config.yaml
qk_norm: false
attn_scale: 0.102
bias: "all"
parallel_block: false
init_std_qkv: 0.0341
learning_rate: 0.00175
lr_mult_down: 1.5
lr_head: 0.0074
warmup_steps: 200
schedule: "wsd"
decay_shape: "sqrt"
z_loss: 0.0001
train_tokens: 106200000
Each number is 128 + 24 x the weight over its row's rms, rounded and kept within 0 to 255. Layers, rows and columns count from 0. Numbers have three digits each. The size before them is the row's rms in percent of the matrix's.

# q: layer 4 attention query, 192x192, rms 0.0985, rows 17-52, columns 0-191
# k: layer 4 attention key, 192x192, rms 0.0954, rows 17-52, columns 0-191
q17 092:099090133101140150147151101147094089139098121154132123134100123167118134130156107155077140126128140144161142107113132106100142112146177103125086131153099155074131140174128167113123149118090123141129130127156152173119120121132113135137136088093122132131133140179121102149140135078125126103129098099172113113158102120108128126116108134132147149111129126129130092098119139120124137164147167123146161105177150137146125141097119109077115144156120140118069144163109115105164102171131152167119171112060117095126127094159091132102102083131093137133117141143156114110164120088113136154
k17 103:128087125154115119111126150131077093118167127101162110175114147146147128159119111160166166161112160108145145112144080154141140109141129116129149110179116131123120156103158091100097117138104140115126123110127128115100136132176148150087094137116116120115128091085102109143097150163140122092107127099141143159139119157118100119141154130123143111169132098110130121144094089132111075205122147137116161178175118077155138139143138097121145152093101151100109132110098111121109172161108143124157124129129155102111118117155133119158136125134136094138132117107137152161127155136118191107
q18 105:083095152119111119118074149106117100129142144091122134114095127131086114091122137118134157129135165117139163142115102097088161125136196153122138142144114107131105130103109105125125108102142118105153136128165147125144119123144116178129121187139131134143089136108121151105108154113108145116152154106103153142105121143110141140125119117117100137143126130107090104153107153151146133162105158130136130147177097094098151159123166115136089145126137125156125130185145168105185099108143115150114159117158138113167178135105115084133100163170122162080171118160115108127081171134143135115
k18 095:166151099132150117126174135103104129133146126110132112099169142152187134127170139148115112111131141154121144148123161122140140109119170191095144083159122104140139099125144164131123149147181137095142142128150138141092132127152121190136143115127129103107147133107072096160138106087126150104095136109126149120127147147096136144112099118142173136172108107115158160122154127131161117110111139122099106161168105113108124130136103154156166132070120135145135151135130155151136146134133146100114086153147097044140112113107146116113114131118151088096125108144104110123142114088114140079
q19 107:114133091106091108150117127120139123124134110122123142137083105101143155127186164097109099135125139113069122106173154094122115149151101170106087125122117096123156145085134171128122110113115138143137134139080142159146145126140148118114152083126099133112091149115156147082163145142118169139109122117153126079139125115116152117107105098143152173145151113100155136112151104108105126121123129158116141093156105139091162135093143125096126123145130164148105145071101111134115132100113160129123152151136180119138095151113175121090139099134095183148144122123154164133131141092066132128
k19 109:110123130084176104136117119137140149133131086117088125152104072184133125099119126131133137150145124176173123131163110079059144160140149130114176115140085112104128145138152172124089080154138100113161116162114114146142110161145148119135098131129095130116097158118097106113132172111116129114116104192138144133142142127073152152131145152141147114147145139142111158153119102128116153145116137138124135079108161119117115088144097122098113120110090143124166154134120118097086170136121139125134133173165126150135129115168134164145156127153121112117081156143148119119113137150109122097
q20 100:154106138123131137095101125159126064129146145111096111141147154110124121145134123078148132149167103121113109132146148135132130098100114109137110088178078127117124126126130156129126150160120135111109148136141140135143111162136138115130128101117119124144141148124073044105094114139135146138127117099133120125130139094131112070123148118099129120102122137144125080083122114162141126125121164057114147148132146116157105138132150169130122123106142146115148136161169106115097154135101144165144150143112111086119118116092081125054131177098153105109135118120106161153107184153156086130
k20 103:156090197140080119092074124131132127114085179154117115143136128142132175139145127179133147144139159138129141150090103137150106088127133123109109106100142134108129083136123129130152177145101109108136143118123125131132141122146148147143173108120124116135158141111099102119121128137087125168135133141159127151093099120158144115164145103163126117150104201165104092152161117091132118121117138139130116151119169157118110152159138128089105128112107123128110117151141126125154109161093138126109103151112119084131131100116110144152164158144108098153163066086133137153113130100183161139
q21 099:198117159120131106132132110140128161112121133120178177154147113143140127132140066146156121110147072167125141106080121131096093125150132124139097156097134134129129106188098134142121095094119118106096189088111137119109149107118156167129134118117172124122092138087130089128129138114128107114113175101134142119114107147141162111089160143117116113124105106161160112165153146104125114135102133118163105118113119117124138087127132143128099128126117118125139163138158117100075169155121084132162134077158135153096148113110142131106166116110119152129104156165128141172139114121095141135
k21 107:145130156148127099127117175143131104125095137119139102153145123130156118118118179128132113111136099140116125140090091138099130140165134093143102134165150143142148172129123092165110146121141081129147155093136123145112120131125134113131125141120117136170125140145109079137117129097113095151158145126165146164150091120125175159077134149097130146129109115148144123111142175097140109097105141159123112140086148124144151181135123195104169084167089117099132140110091165117130160115161101142150153125142122191126104146083141137101085071129116132151178134114107142122116134141101114123
q22 102:138165168111106127134160101132121166116145108114143111149144164131130191108155102113128141058163161169122164098115141164078119091105126133106144108158156116158144099102148154094130110095142097115094186133122146152147129146135126146160132088109106105125115131116147133092135120163124116112160138129140121131120127101126133146137132144133150114131124095148103140094156127130085136118138157090161150131098113115074111134122150123128123134107084105159112132119108094140121125160105083146109096152115073144130154100098163141164103094122157107137153078110095106115179141141163119127
k22 104:136112130132130144171145131096136130118136181128158121133056134128110131099171130120118124126144127165149153104165153114145137104164128091157107116151101152105149130072166111106115112121171135106123158173186163124124146140151166109162116147119126112086119106147098120112134134163068120172107133100124126113138127113136149118134121130158153122093133131103129140118159081143149103125171193126115127158140121142062109151111122144131128105144125111120102149134110127141109143108150120117133109134136055165087118151099147163132126123108146152123175143119136161151149163111104115160
q23 102:130163086086147173136109169127149132089117106095157128166137128140151123136128092102110113106122122111109118119138150112114125114090149143112142164093114156178093066067115125110115149121105130115144118097119126173157109123139138127125124150136095119172146127139125104134126142121094110140084159157130153148161134130125175122154115145120113151136110135139110124136107089093129112087176140131120129111111107101135157097149119105131207139123116114144120123135083097118108136133109171114101117158152140136143061117132123110190165133165120164141132123163097148131135172114153104138
k23 101:101145150128132144145112161142119145141122133173117071089130135122105182070140130089140109068181136110164094145137150123120125122142112141112145129101139132144097148091126170135173131148113157157094153158129123139164108139132092143139127132167127159142137115155105130167121140096090174120150116098117127138162083096128080134090113100141117141113152167091106126148114103141087108121120126142176118146114131064105095118127159128125116109126159133163117129138122146071128120133143093135132127093138133119119138126076115134157102118128170120099099163119140086124114160109119105125
q24 105:148163132150086138125112100131129173124134147115147156130127107128117124138091163151101153165157095131145092090124119087131166118089139107157167098128111164113135102142113128144087118115129159127151118132116130120124108155139091134155139078126133147159142152105104146070113142128145132169167159150142092104145143118124126154127137138095084120161101119129094091153153130090165135144153130112125161091106144118119125164066117132137095194101133084151114132110138172133145108135126121150142085081144148166122071147107106130153085118143118138113153158157130096114152131150121134115
k24 105:108155149125135128100125171109136141120118125066156136137161142114129143125176139105122134159106175143140155123112130155122155097124117127194110141135104139125137128119155164112130148132152148132151118153141137095122132124100105157120110133105121163123118126121137103103110129116120100091102137123102068133176066118106077107125132197108107125116121091126121084151183148118131121103128083132116138145195161130114132126121160118105124120093171124132138113172099111103118139092116134104127092143112092120170105134139171166149114087099135105110130105156128100162105138112173110145
q25 105:139116115124096155143110107103114127131105168139142121146125179148154106106121125117138111129103155108162128193194103115167091101102133123145101132094071133124152146110155114116096123078103133139115139133113074146129112139113158145132150117111190151120067147142131149156117112125172127091105112114157112182153146152118129163132096143110118118145159154135139138139176112111160147129111138156096101175122117122106101154130153100164125164158075108105107145126132116123112161092133100085131110158101157105143149136151139094148100129150105111147119117114139110162108120134134130144
k25 104:148136096156137142124196117103153130094157110140130124126098138159112183147102157090114087109128096097136135168106136132141125153145151097098132140117099094123147143166117125122144126066099135113145145189116169131126151112139134110120079144128160153146123126132133145162137108112108119102132127126136071156125123121149123136157087112125116125148172141151149164122093111135139125113111116067085154114131090126152120115086116152151120117111103127154127131094133158095143124076113104177148137125127128148094134099090115148110170111163086149144119096084143129101097157155143149133
q26 105:138104158132111132159145064154129113117111155116168103110124078145099115097123070139115110101105119145085141128135114128129084117163135134137132181123117091139190159095127140115170161120130121137113116123124148105091137125112163152161140154154149152115104122086123129119108153124126215142147134138147121112156115128150119088115124127099092135110104105110133126141131134135144123098116120129137108136119117107174168103138140132088156135077133124114119128096183108133148169190157081146136139137139123172150108148122159171082126130146148104123138160130117135156119108141161123131
k26 098:133129147103146109162144167133181104129114147133113091142112171132128146127091127170156132124145117126118158121158116163133124108121151124100150116154128151131148151151102109145153099090123081111086141094082121160132110115076098125107137127129112097140145146125165098161165151118127112154096119129124108144096087157138158181115138180131131159137130125133143207135137158158152154148103127129083098128107117151133106111125157118162146143124128135094101114136095114182124092137161118146110160107087095136156107145086152134174125109111117158159119154163156112109135143096114119127
q27 112:122147109137123133148133110136132092121141113091144117119092185101097114081104125111139086148091091143081134096105161122123126109142145142115143141144129137157150148086081084137120141135140106098152095136121140145103128098121118118121145118140126102159116106128127135131147167116108154131157137143153141118039162162127138127093127138126155105142192149121103146089118095115145126125145154181121140163116136140127159109092096144142148146122112108096140097133167142167105127072117101084127062144112139151132125121092148173116111126157136158133146112159117124117135138120143168173
k27 092:101140095134175115154141100163136146123148131148115169086145104091108123136141132115146085117087114111155176182110120089128125113137130118095117120127102136135123148107139181123096052091125138111165109099089115153127109153124150117130121074132120137124164095153116112120156131082164106170126086112140130109113105133089174099175121124138142123109125123118156118100130119154147116113101141112151141126145109133130149123107163092113096117150125118123132113128141077178113112082129103105141122129098093152138149142112135125137137141138142137060124088132151129106113159071144111151
q28 101:124149145175123098134155132136120142155110122093121135123136128132086144133135141162111140147112135139130143090148163115140107178125090105121099095151147130130126143139133110135124135078109176129118106142184154093131143135137149116139095138142133081109112143134101115146111091134176167155097056150115121144143111133125123119177152102157133125084122127110087155161164124107189126132082160138142157118148145125139137118163113126105145136138122074143078115134158099154128114101108143140094104160152187130146129157151136128159133090151085130137148118125117114179103151163147103154
k28 108:108127114124114122126155097068073160095147136139146122114150143141093148150101145131108159125105161157129095103161149163093144131148139128140167162127144152149109138103096080114119132109061123162134128147122131139140158119096144146120136140161086110154141118146089104121147158120136153151128097152107112151165160112106146127120136138100095084135135133108113158109127151132153132144128157136120143146141139134084124106181151098147097112121130123162182124156099162126075091119111126150116133097115108116122112139175124176114141170178083111131118071157137146139138114100146154117
q29 104:118133129124111146148128131162146148116142154114124105139145145126123103147077135158123136173122122149115107138100089140156120131141122100137089122127168136154188112166123103100157142095104151097133162159137139135109092157146116102113040169097099151114163103178168154106133149167121125121106101080134144144122120118114136113105099135131101138144128145118110165140141147182115159114109106116123107099153097123139148091098114143165112117108139135149145118122143150134174109157114098085159107109173113139131122154182104146141134143117116165118122134099111068098119163100129143137
k29 096:090158127153089132113112126113128150111142095126155128133139147116123122095121120113091125147130071081125140139127150154130126123137166125113141153138138120141170160145150125113137126181119142165114116117136123152122132179116088124122134142122132123132108089118131138110107144072146090077147112137138135076091107112136115111116132145105131117146129183172132101183116159136165131143138132148171168165128132188098149099107124158133174112119156176122086110170136148181138092117149092096105121127127138139166100099179134134151137152153133154147098154118086134113140168138124124113
q30 112:112119158190089138170071126098144145118106141097154120123144117125060142120090129163126091109128133077107137103126140109132082121151144114156132145151108147093141154131159116144122119131114102102144105086117112121097144162165114090095118132116117114122138097096102137101124099115134126110134132131130131088202113146085112147102129172138117154126138139117118094150145159146114177134122159159110107127158122181129062177084119149147131130141140139113175118140119119130136130140112122130134195164120125116135129172119153167127131112134135128141118087141126102149112112125138162125
k30 102:132127155143157131153112131102122076080134101133109123110123165151150133107133146109201162140143090128120126129135079139140149117113155156118090172137110107132142132140139149107110133078151128108116094138165092164105161111080076130132138128094132110152137116153151160139110139146151129134138108118134160134062135123128098114159155128120125093134143095112128113139156169124123106126082150098088136108129130079119116111164142119174122139087122096151136137142112120173148151130156096124135136128157137125125155167155171114056136107154113109128113121154081102131147138133159158148
q31 101:132104154118121169148142100128094097120123099126114097128160096118102142171108120095132113144155115096123146167149130130139119135133119170127130125107114158123166133104107093100123099122120116116147105115097146153100134076131145099089138194130190109159150104156119129161085128109128103140158132100119130122134124084117111137092128104121087132151089167141176088147109105108133150152124144076138144097130148130168103115150114088098130117156113145124146139118119085163095171154124110104102150111136189124164138170118123144098136131087133122096148096149108142134166147127089137135
k31 109:149122168098130112149130150153106179153080044161095147134136144105111087128120137167153102096138162136148122161135117129146108137095141148141145140113132115113143111111118127120086115152091144107146137153111073127110131145101140115155141169183123110130094102104173145128112143133150100148138155102177135147106097136185121141141127117114112170153128137122152155102114149136101105088105114133091142160117133111111094131129087157152131152097157143094155127103127113142114109110110099122116126103143160120082128111135150128127107098137097092155201158141099126113118136128154120149
q32 105:163164150126091099122114121092146123119125134157151088110126111092128114165087147185117158129109185150142128163126093127099159130088089139137121164144108102155117147125109142103088119116115155150062140130103111131095148127125159123135096125148126121124155121066149149132098125111093097122150150116143166180147145134179102124093176110129096101181111114106131106120141120113125126152115120104090177150133088142167164128167149136127079134098153133136105123124109094093140096167148177126122110146099124149144124120112118095113123132120129122133120146127098132117117151134102132120
k32 103:138136060141141123147119137159137106151126118156122141176091118106147113129142152111115120140129124130152128126110127111097137131091149158160140158109149115115092137113160112157175101158146146165099154139150138129134120099119122155088114112129120109146185160147141099170130086148107095125114109096129143111154114144157126102165077067092101188143120140111115139153143153091112142122141085109090092143149136130103096147149163159105130095144127183130113113144095141076143130126170140114148137129118117100147135155169131124123118114129112105166117121136129136098133089109067093119
q33 105:094113106125126108107139161158121098106148097113114108148117115119127130119111162172142097133181112158126083121161103114171129103152114159084129110136107146122070110079151131104133145129101109130183127119076101094125128079122129114119156117138118134145158099146188125134131135162167139107125111126126141151121115144109168127108130105145134092169133160131150150152149100129079104155132093162125144081120137151141158126127149098121092156148133137169142107123143106142144183108143146192130131131125113159146150120163109110126111122148141136168099147135111189096128112115115134153
k33 102:126114120109168133098139118126142152157113118159123146100110097136111056104122120106160143136123125130112131156097149095136099148132133079154153104138097128125111118133138185118158109192106160153126125122122166113131093110147126128152143091158148103152095140108137098155115133149123159109105152156141125114100135154133101136129160124135138161118164123114159148119118175113148181159116160108115120137126143106129123119081082136070140136132144103126154057122159118103113119118166107112161148156140158145160127125112079145151093172148116089156124102118126094114174135140150119096
q34 101:108156136144125173135160128176137121125108112133166123106117096134118131125165130142156064162131158167185150180109080131115148109110138135134138100139142143135116131089163142129120133154101175147104129092123130178120128156089163136125116152110117141140119116161159155131140136093137112148150089097112114070131155139139135105120103154142121109147167122113114128131130113142109107111130124121140093144147158086104155135140075174128158134135121109139112133100069115155157111118144076098145122122107111131122113127124092152119123105118099100057148185119132114144135127176137114101
k34 091:117108085129162146122126110146148092153107100117125113097132130176105118110122088156110128158177096173124145089145159153169105083075133171138119136135131156085132092109129140162118118099106119161096116132152131114126180154126156092103104157140145166087141150143110121129125120163102121120123131103148154093153106143154107135100132158134086072104139092099157146116106130127108103128107095097157133138132133149116146154142127161132186115123134167145162136136156104147096145102161130142130107096096121113152087125122168134163149097132152106109134115125162094152141126107116127101
q35 098:161118173133151165130124155160112125129100147161103128108084148154145115129111126172134150146156109143115132091121141126098149118143123137092122112138081181121154115109157150117109143139130123141155177140138142132115123150114128122078078146090112105155131096150117137149119084136146170160189147144128092145146203135102104143132126161115092103145107120098113137122082109103116141078123112131142139124143113151172150129109121136137117170143087136110134114140134114157141156175108128126168161153141103157130101136123082153138154146140113078110114153149116116122091102092100096109
k35 104:129150120139114164097142106140155087137124094117169094147091155141119095108115106145201109121141106135157089144150130168202132111120099112156148134120153176145134110116139087123125120077133145167129118151107115130118124154124102119103118117142123126138159132125136082155118116088100107112108145112115149162117086114142110090119157132156135126161101122137128110150129166142111127117085095149162128134170089123097161147106132095094089164144139072102099125149140117103122110112173086153135122136140125080135139105157125143089114159115147133170121115132118173111125169130142122134
q36 103:118109111112144124103136154133080120136124118092127132125115135098152170141121173157133145115158102131115126166159157117124119126126098149101103159137140129081127127098127120152128118072191125118114098127136144136142136090154129184098169131170083125144131153131139151137143112114139103162157104155125113125131133130129149116079076155172119101134144114097125166140074134180161117126138152069120159119103116120110151142146117131116150092102105124085130143130162121105098105150151176110146121107123145082127142153094169105151110117114164141093110156133141093165131111157105123093
k36 109:124125137098165111145147135129152129074148121129134137107110116119127128179107155120124129132154142132156113134091162150153109150137144149101098083154146106093166104154128138183099093102141091145153116130108170137126124137122155157087140134161101145145128170166155124112148122122110091090080133160070162125141172124127148145099119059166166113145147155101112158095099090134153113102116125122147148132108129125121129107121132108114130105133157110119084120135142115084099164132141140144120118104115133109089090122152101120136114125154108133104172131168124131173167112121147177153
q37 104:126147148091115141104093168084162146083083105124140116100122121165107122144139144141067144134102093132129126124109120158159129127129141129172151122105163112118152152161127126132143124121095143158130181120084163107144091154094083147140109117122111144179128122138152135131087157153111114166122156138151134079114174165127099099101125121134161108148141140086114138157133173145138119127110132072139189100149117126143135107135129111139112106122114118108138130152077172137070130119138152173104110121128119119147134116175175152126156124120133111147092135122157140118156124130131145097
k37 098:155130102127125103142117156140156115081169085147119112147146116138111155148131156130109095127107137112100130141143119143115147147124179145177071101139148131124129152120175123134102134160146162167175069134128109107135128149130099151119131142126119150134165143151113111156132138134167144122120069124106125150129153171130093135123143151109141131080117107175081125169137136135125129120133133147101130104079202143142144165109073136116138166137156172143089085133125166098133108126120136153123122116100088147132152100133174106141115144084127169126114143098129135124137101162122124132
q38 098:104125152148090117146085135145146143100124085100140161121128118116145161111162109103113119159099121086129123111122165147109186180116133111137156106127134128130088155171142132122148125151128118129083089136106156138186110139128114096139159155104121112122084139113109106115132150159163118115114105177122149164127151122123121092137082104110100085131140127130112144145112081130146141113075138108137108135173125135177128092128109111108133138136140149120088149113124153133160126138085168097162120158106126116154141179134153165142168138092133102107125113137158111164119144106129138065
k38 105:106124116111127159137116126138096117164128084128097131150165122104152179131157119096110088134154118135131129126165128141135102121089169154171137128140126170125141145179106130128046125130050135137126132139136139178115124111152133152140150149137147122150156153142122128152131142127131126161142089150106131163083140085126125113112150147114065081126119077163099139136107128109180173113095125158097187113124119134090181147142125122137089142069123115119119146107093133137158110121128167133112120179126147109128124130131135105119114125127139135123113120122122120146140163126119149132
q39 099:137154135124131190181083076146117126117112113116122124143137138146148140101112101170136134134104118097102152115128183147130141122079140122146133136167137108137156085153124135129166139122138122066115166163188134138077143131114137100125115187108114167151086161116160111087131173129153182122131107121124109137133114111112111129146144108114158073138170138125142149103165137110119115139097140147089110107130104124151091123175108108110158084114143152114090139121133127134111120115129165145108117092140120119124106103142140127107152121148134087108160111123126101143145092118157101107
k39 101:120115129112080121158153134115143166108160136106119100133119107095134170143103133135146107124157150132154095108147145105119101117125111148142103159138099113171082131137135123049124129100171101138084138083133138149145131129140120140100088134145137108119133117105121163150185154132137149138085086155167091132107107091185135146150147108136116133160133136148131107139116129134161085133091133128113147174112119166113138137117102122148179085093124138159101126151122148136088100099131144130109148140128106121134136145110144116185121134114148139137148157119114188191133105149154102122
q40 095:091118156093163159168123131155136130133152084126127145156127099136108109142105162173135109114144135118105130110144091130084095102139149134107085154113107141155177120112152138100105144116112116135127148107093119121153154103123101126099136086117138100116134137110112106128124114099135117094169103155105115104109127092130090094133170165135151118077145165119157122147120151104083088115119126118149166133132152189131155151121112150184138172100133143143130153169125130099144124104109090110114140099160133127175124123157115148108077115124159124109096099117092157150116161161136105164
k40 093:119146145139163118119158146154126116132106060130136123106130140129079130152077142160129144105118102142093173105093148091128092102111090117134106128118132115108137090131128117137095149150111135146134157095088132134181129109142140133108146105111102097097123149126158118171106159129104150132117115165142134129142092169101134121147129132141183137114113148107134159127149173114100101136135192079117093160144118163156134111151146133158135092132127094115114134183149147119116098114145085131094133099181150103137167149101122149095150112132111126121114111102105146155143186127153114124
q41 088:105154125132127086125100117115155126095111131112091144143123117113162119154128110168161134135129151128144169105123142120155131098116139128125093125126108163091138132141130086114148132142131084140123083139159148107104142081151099125117102102111149134093124150130108128114171127150102099139150099119119099075084159145160124052146144102098130104135168081155135133095111121168090125128092159154138141131144118089137127152109122159094113135164151124116119126113108160190127145148082132166135132127145107136175103134111128157134152100142130152099095103129147152078109148125157182155
k41 099:103108122114137111126119117147140131150121118123149138161159139103125111129173119136156106120157130116097122146158138110142162104105122127143121128132085086138119101140116137080097139136100117158129063196128131144121142110159153166117136066107146127108139091105108139095117115149129084134135081121097132120106144131109176117126163112186151125097155117156134119100133203145118113157102146159122141169127130186129132157111137158127087131128124087115139128129123131172157137128150132090135125107119120167194141120122102114107164125183176114136133129109152102133139140157102148127
q42 086:121127139082147121137127117158088120132104159140122104115141110108132141095114111126091132091138132114130127129164123171113087139132137123147108136129158131139164134155123108084166120155136096062104144143078157079152109165133183162137128111131107111125137132115128137138116150113109108122155100123097123133137130144132092173204166153087137135136148095137093099109136151125135132132153146130140080134154134104089113125122139058130114119183123098141139130138135126061144171158139143121145133132133091121144156198152113109160172115099099125150132114119119126094134127133115131146
k42 094:131128106078103175154160136150146121125123095108144119141117154127126158101153137147082147111095139102102087115132141149139156099128136120080097085129108136163147117178136122090137149139121111109091154179135144122044104156187090167105124119148089090131104123134135148117137135137137146156130140096182118137145145131138142126154146130102149146109137112094139124131134121138132114121146127178126127131144135139119132121148150128126130106110128154094091140101089105162099141133139103151132136153148137164098170110081155178106115131122074134196093135139141143127142120154139163123
q43 094:096101136088137121146142085119113133164111114168130090125139140063163101182130116129169075162163137122110146123133151134094148147145163137094128114106127148136158138130130107132146090099136099117107123094104149146132114144144125079124142114139161123110146183112140126102130112090108086105146122141152121166103083131101145086154156115119124108087148160103126138098170138122069106132122144128127118107138088127117110128165123089118132112116138101111126128133107120139138154147143127146148181163180141124121149139136120146143135123110135124141082134141144077077095152097113109072
k43 099:136127154124118106139160100137140160144110132108153144162166117149158099139146134142154068128107129147119110162136116127151110158127094106118155110130114139141163081115107126114186125132123128159141170149143103162138125122187093117116117116156114112103158127124149129151126150112078134124125114133182159104122147121153122138122131110084135139065150096132133118142124098110138062134120139154121101167092151107119176106139150122138108054068128118097132137098125142098138146125149099082143163145148130119149123144109126105104148132129085120118105147126101122064127125171128096131
q44 103:110135158133142096086171135121118180140181104171130119127084126135130103093129132145121109111128131103119131152138111136147128135128125100108139128115125177139117144084095166137134146121129133131137156151157135123151116094153108106148148119118121125112139107167141117123107150110146103129148153161086104111120125151102150131130097124165131121099166131122141146117181121155124100115104134121138159144093115138150183166150154095131099115120150133115136149113153113144162120082083169189111119111156126130142071116182150146149133156113113211125172126121116168101113136125096165174
k44 091:113065154118139117118145090103151169125151098164174155159134121125094095092142122148145126154149135120118102144093155120110130125148119104140131148126134096179122117146148181127123130201108133138175164161139106137128111118130139133125126111105123108108121161139110125071087109131135140120125094157130146113139150157099153129104098133118128137133128154130144126140116149164132138116134139095100153105165148130123124112139160115101124170099123110111159097121153104140103118168114147129118128153137100148133098185109084101168122175073100118042143148140133163126135152143136112096
q45 111:173139147117097124060094094171092061149118101129147114104136142136182106144148124149114123127125100114077127120134122096128121117143142160173120116192107110126126091132154120132120136179117104098114160112123137083111143123105116179130128116134119126099091106110111121143105094123130127110141106107131123118142155142130098144154131113106136139101101144089135148126148104123098120122096140122116166091124138120115130166061131131132111088149153095147147142123088120160181140152112099162115122093142146139166118124126171069131166129120134125113152141100141136125117137150152151073
k45 089:126167125092118105141137095109137128122135106174131099118154117131114147118112117148115119153145151134046101128148121136163117098120119134148142124141141111120123101156129162095154120094096160122173132124178109099105112085111134119129075149134119098121139165156144078135143096126120184102109142169112114157103066190134159141119193146112126153168135104136130153128148169150123135115129116124089107127142115138155126125122123122144111089132099155113079159153136148119121138131149140124125111159121105128132143107131106143143148103136135088153111121137170152126157066151115178149
q46 102:154151146147144096107125091096103122115134080125126109161099135156137142145116104137119135124123127092151171198154111116112158109143116150188106138110123098081144118120095071153129082160132113111093131100167112114097150153127141132141097115126128172171134118104139134142121097193121139095133130072153124133131114119116125161110179149130086118152144114162154116133117123118141109126140123153117145138142068098127098134127071129114154164092146106117124166155118163139124154162118150118108135115141134103135161167143108105151100108136157143103103105171138165151122113128127139128
k46 096:141153083162152118140159102140099123106120119140116123144119115105160158176106087140135139132157149138124086150127091132133101159096117127119121111086101053142144129137114148115100117100153102161097137117132169139056161118092134142126101138140138134140128122167118134143121096125114081112148104064127123132109118161127130169151125111093168152143143096129111125119151150137133098127125112126129117130138084110144098097087095165113154107130117114154159128146100161115135169153147117144113109135101131107148119114099133158118124077150162074162156139110128127128152073140073124139
q47 098:084153149126074138143138081086161119110079079118149122127145137114092133099123130140126152112148117136158181176158122128145090136143135130182142142075125120101159134179132178132093119156142112126180161132084090122099106131142143169154145129114105149148135126132134137100121169161117137105155144125141143149118134165111117148133126086080127078135124164135105134140147173145123143158109134132148105152154098142107118104129135119120102117135120134124153113135123118076154127127141108149164126133113171130103138133167118159135103131119158137098123119156068109156172099140115124104
k47 098:117105142123124150164158149147166159131100124118139136098130106108142154108164145149156094102089072127182156150117127104115141109138171164123060152146125137128170144152156125143127138153135124130092113099142096150107144112099131133150127101105125139129097142113132147122113133123139117117125109102143077089157144184148096077163141124095129145095108107171118124119100140127167130139124158104095134107149136117093112166151098121109163172114140110130137131090132125170097136122193140114094137158144124083085111115128142140124103076111113161153135114147103121153130137164107106139
q48 096:106141107104139131176160112107108101123112117092101079169112148118082102109071133151117090166120128106145145130122153168142140113114134131100160125161124112107139161102134122146114111145112132110109108140124133114175163142133111148113138125146172181121114094099159105148091114087121151120128150078149185129115135137156134150129155132115118107093105175097097156172082103136136167157129166137160138125154137133100153080128120119128078125180097135137119141157083105137125118148165121085081116129102129130128122111141139117126155119138132132126136122144149081088142121123147092111
k48 109:110164105126077128167120167154115110134138128115132134089150135148104162130098114171123098099103158118127140134190152154137124140116178110137120114108149127112100127137148135134138096118101170131153169102147155130158146107145154147167101169173130129136118124098113133128161112128131094133110152112129164093117143141153139105110139109088130159123100089133153128162097147154117124065080166090129120147133104097148142122131116094114151129133123170153109114081153146158129122134102127057110111082104137140105181152132174120104135140106117107146135127129090107107146112156111105104
q49 102:135152144086073136164118123137114152121156131117125157110111116105143111112135100166153124116112093102154132154136117117133107127131136121123077108104102117119133158134148129110105155114107074155059141132122117159145126114131113114125183131169125134186154113132125132133109116152108141123136176096108177123135092139132135139165139136138127135116133161111148127127136072129118133162135138108101102122111102091117094117164123177116113155139179159110162156117150141078120135120128169142123110122179169104155111123196088089193123140131141148155127139152133146133117133117157118086
k49 111:158130154129136059127100184103143154111146110160141090093116171122145144120060137120146129107135113153120073165138123111098096145159139151128140122113095154122100117183131126141136139179157118147124175118137161165116088143104143103093117147134130145123125100112135154136126099131121113128128123092127105111130139167141107105128113115140146126109125128143138115148099142138126137089152151134098159131163116112141124112126149149110108085104110109121202105095118140118177134149143149085130133144149202098107137134100110115130124061134102148179116114146149116117152122116140103113
q50 101:126146131140103151086106123121121143152128126116120111182117146124119111125120129128086134135133090130151120086140135085091109120146150137099160098143117096110118134081142080111139091188180125109122132146148150146108075140154134121144150148125142168159095134123133107117134111143113098110142082122137166074094077096164114094146139137136117112155131131156153121133143133114122102132120150101172103100088081102138159113124110131082147133128109187126120140136162136147125171165157121137162115099142143098153098076160124124159119166104138132122148134093121126156123156119162132089
k50 100:150128116133103071131143132147107114104094116121141146129170136091085121119117095175145145144106149148170123174137109042153132140158160162103098102143126100138145141169123102114118130189113089108121150119138135108113140134162154171158123147141124151105142096132152179082157179133113118143113143095096129146137132116135130159109149146101132103105091167131142111136149141119144150126115066124110135136148125136115150137097116137145128090125158104107163111117156144085156115139125109169116096144147083101183132134097124112158150127144115148137136170133118116137142133086131123120
q51 103:134128142139146076156130104080138120127174164123133140130072136103149131145150134090159121154109101141118149122093108121161170141125096122151120145129134161143120092085120097103162099124131121127138164090113093145134125118104118091153156138131136088088129130149113126098131141153101147084076101147112139070104152136113182137119123144116153118141140126124148150129152120102126128138108115111122111100153140125171150095165151132123053123109125145114101129116109120094119104149130132098132149112113116184091170114186124132166106099146126075127116108119161157105138133145134093160
k51 106:138132132181128085143131125094162144150140133093151141129092083146137138141160112137092120135133118114104151128103104095124147138115107095137133149153113136101106141144100101103102120171166144188106118107176129079092155096134126095122122126181184138185099125162098130116146187145116132135137132143140114156129137087093134121104090126138082097143108142106143163107115174147145151131134155157152114104103139149125111135123159153112143113129122137081156080127124093116119105156147156093107161131135119111110096141125139115113119143118138104108103144124164101076118132125143094168
q52 100:135154106106115097101077098121097123122130123136126108083135124106116117159158088161140112122113175140113130147145131138144089155144131102166136138122183094127133103132142133127135163122117116101121090123110136131120111113109126101100136130118100098186096158073130087115162157186148127134149125141153132153100120081156182185152142156145129092145111133118114082162103116149110166137093144151125087126111165150163111082142152114126137129131134165098120137165122102148170152179123124112139121133135109169135109137150111160083105105139126115116164143130143135147150148116140164110
k52 091:105133122124091107122110103148127071144149113125098118097128114140127124094110104153136128078143076133134166125084124120109132119137118133119126091151113148148155139135135158151135108153135120081078095111117151177083096150139135114117148148157105140100132104175166167145130129111148119174135108187075112073167108084140122149145146137120078158163091132163147141123131128150127130156109124133113136148102174139123104134154153084127114128139107140083139149087102093125134113110106088144172119115126131148123130129133147137122127160150142104197166103113121146125131105131124123151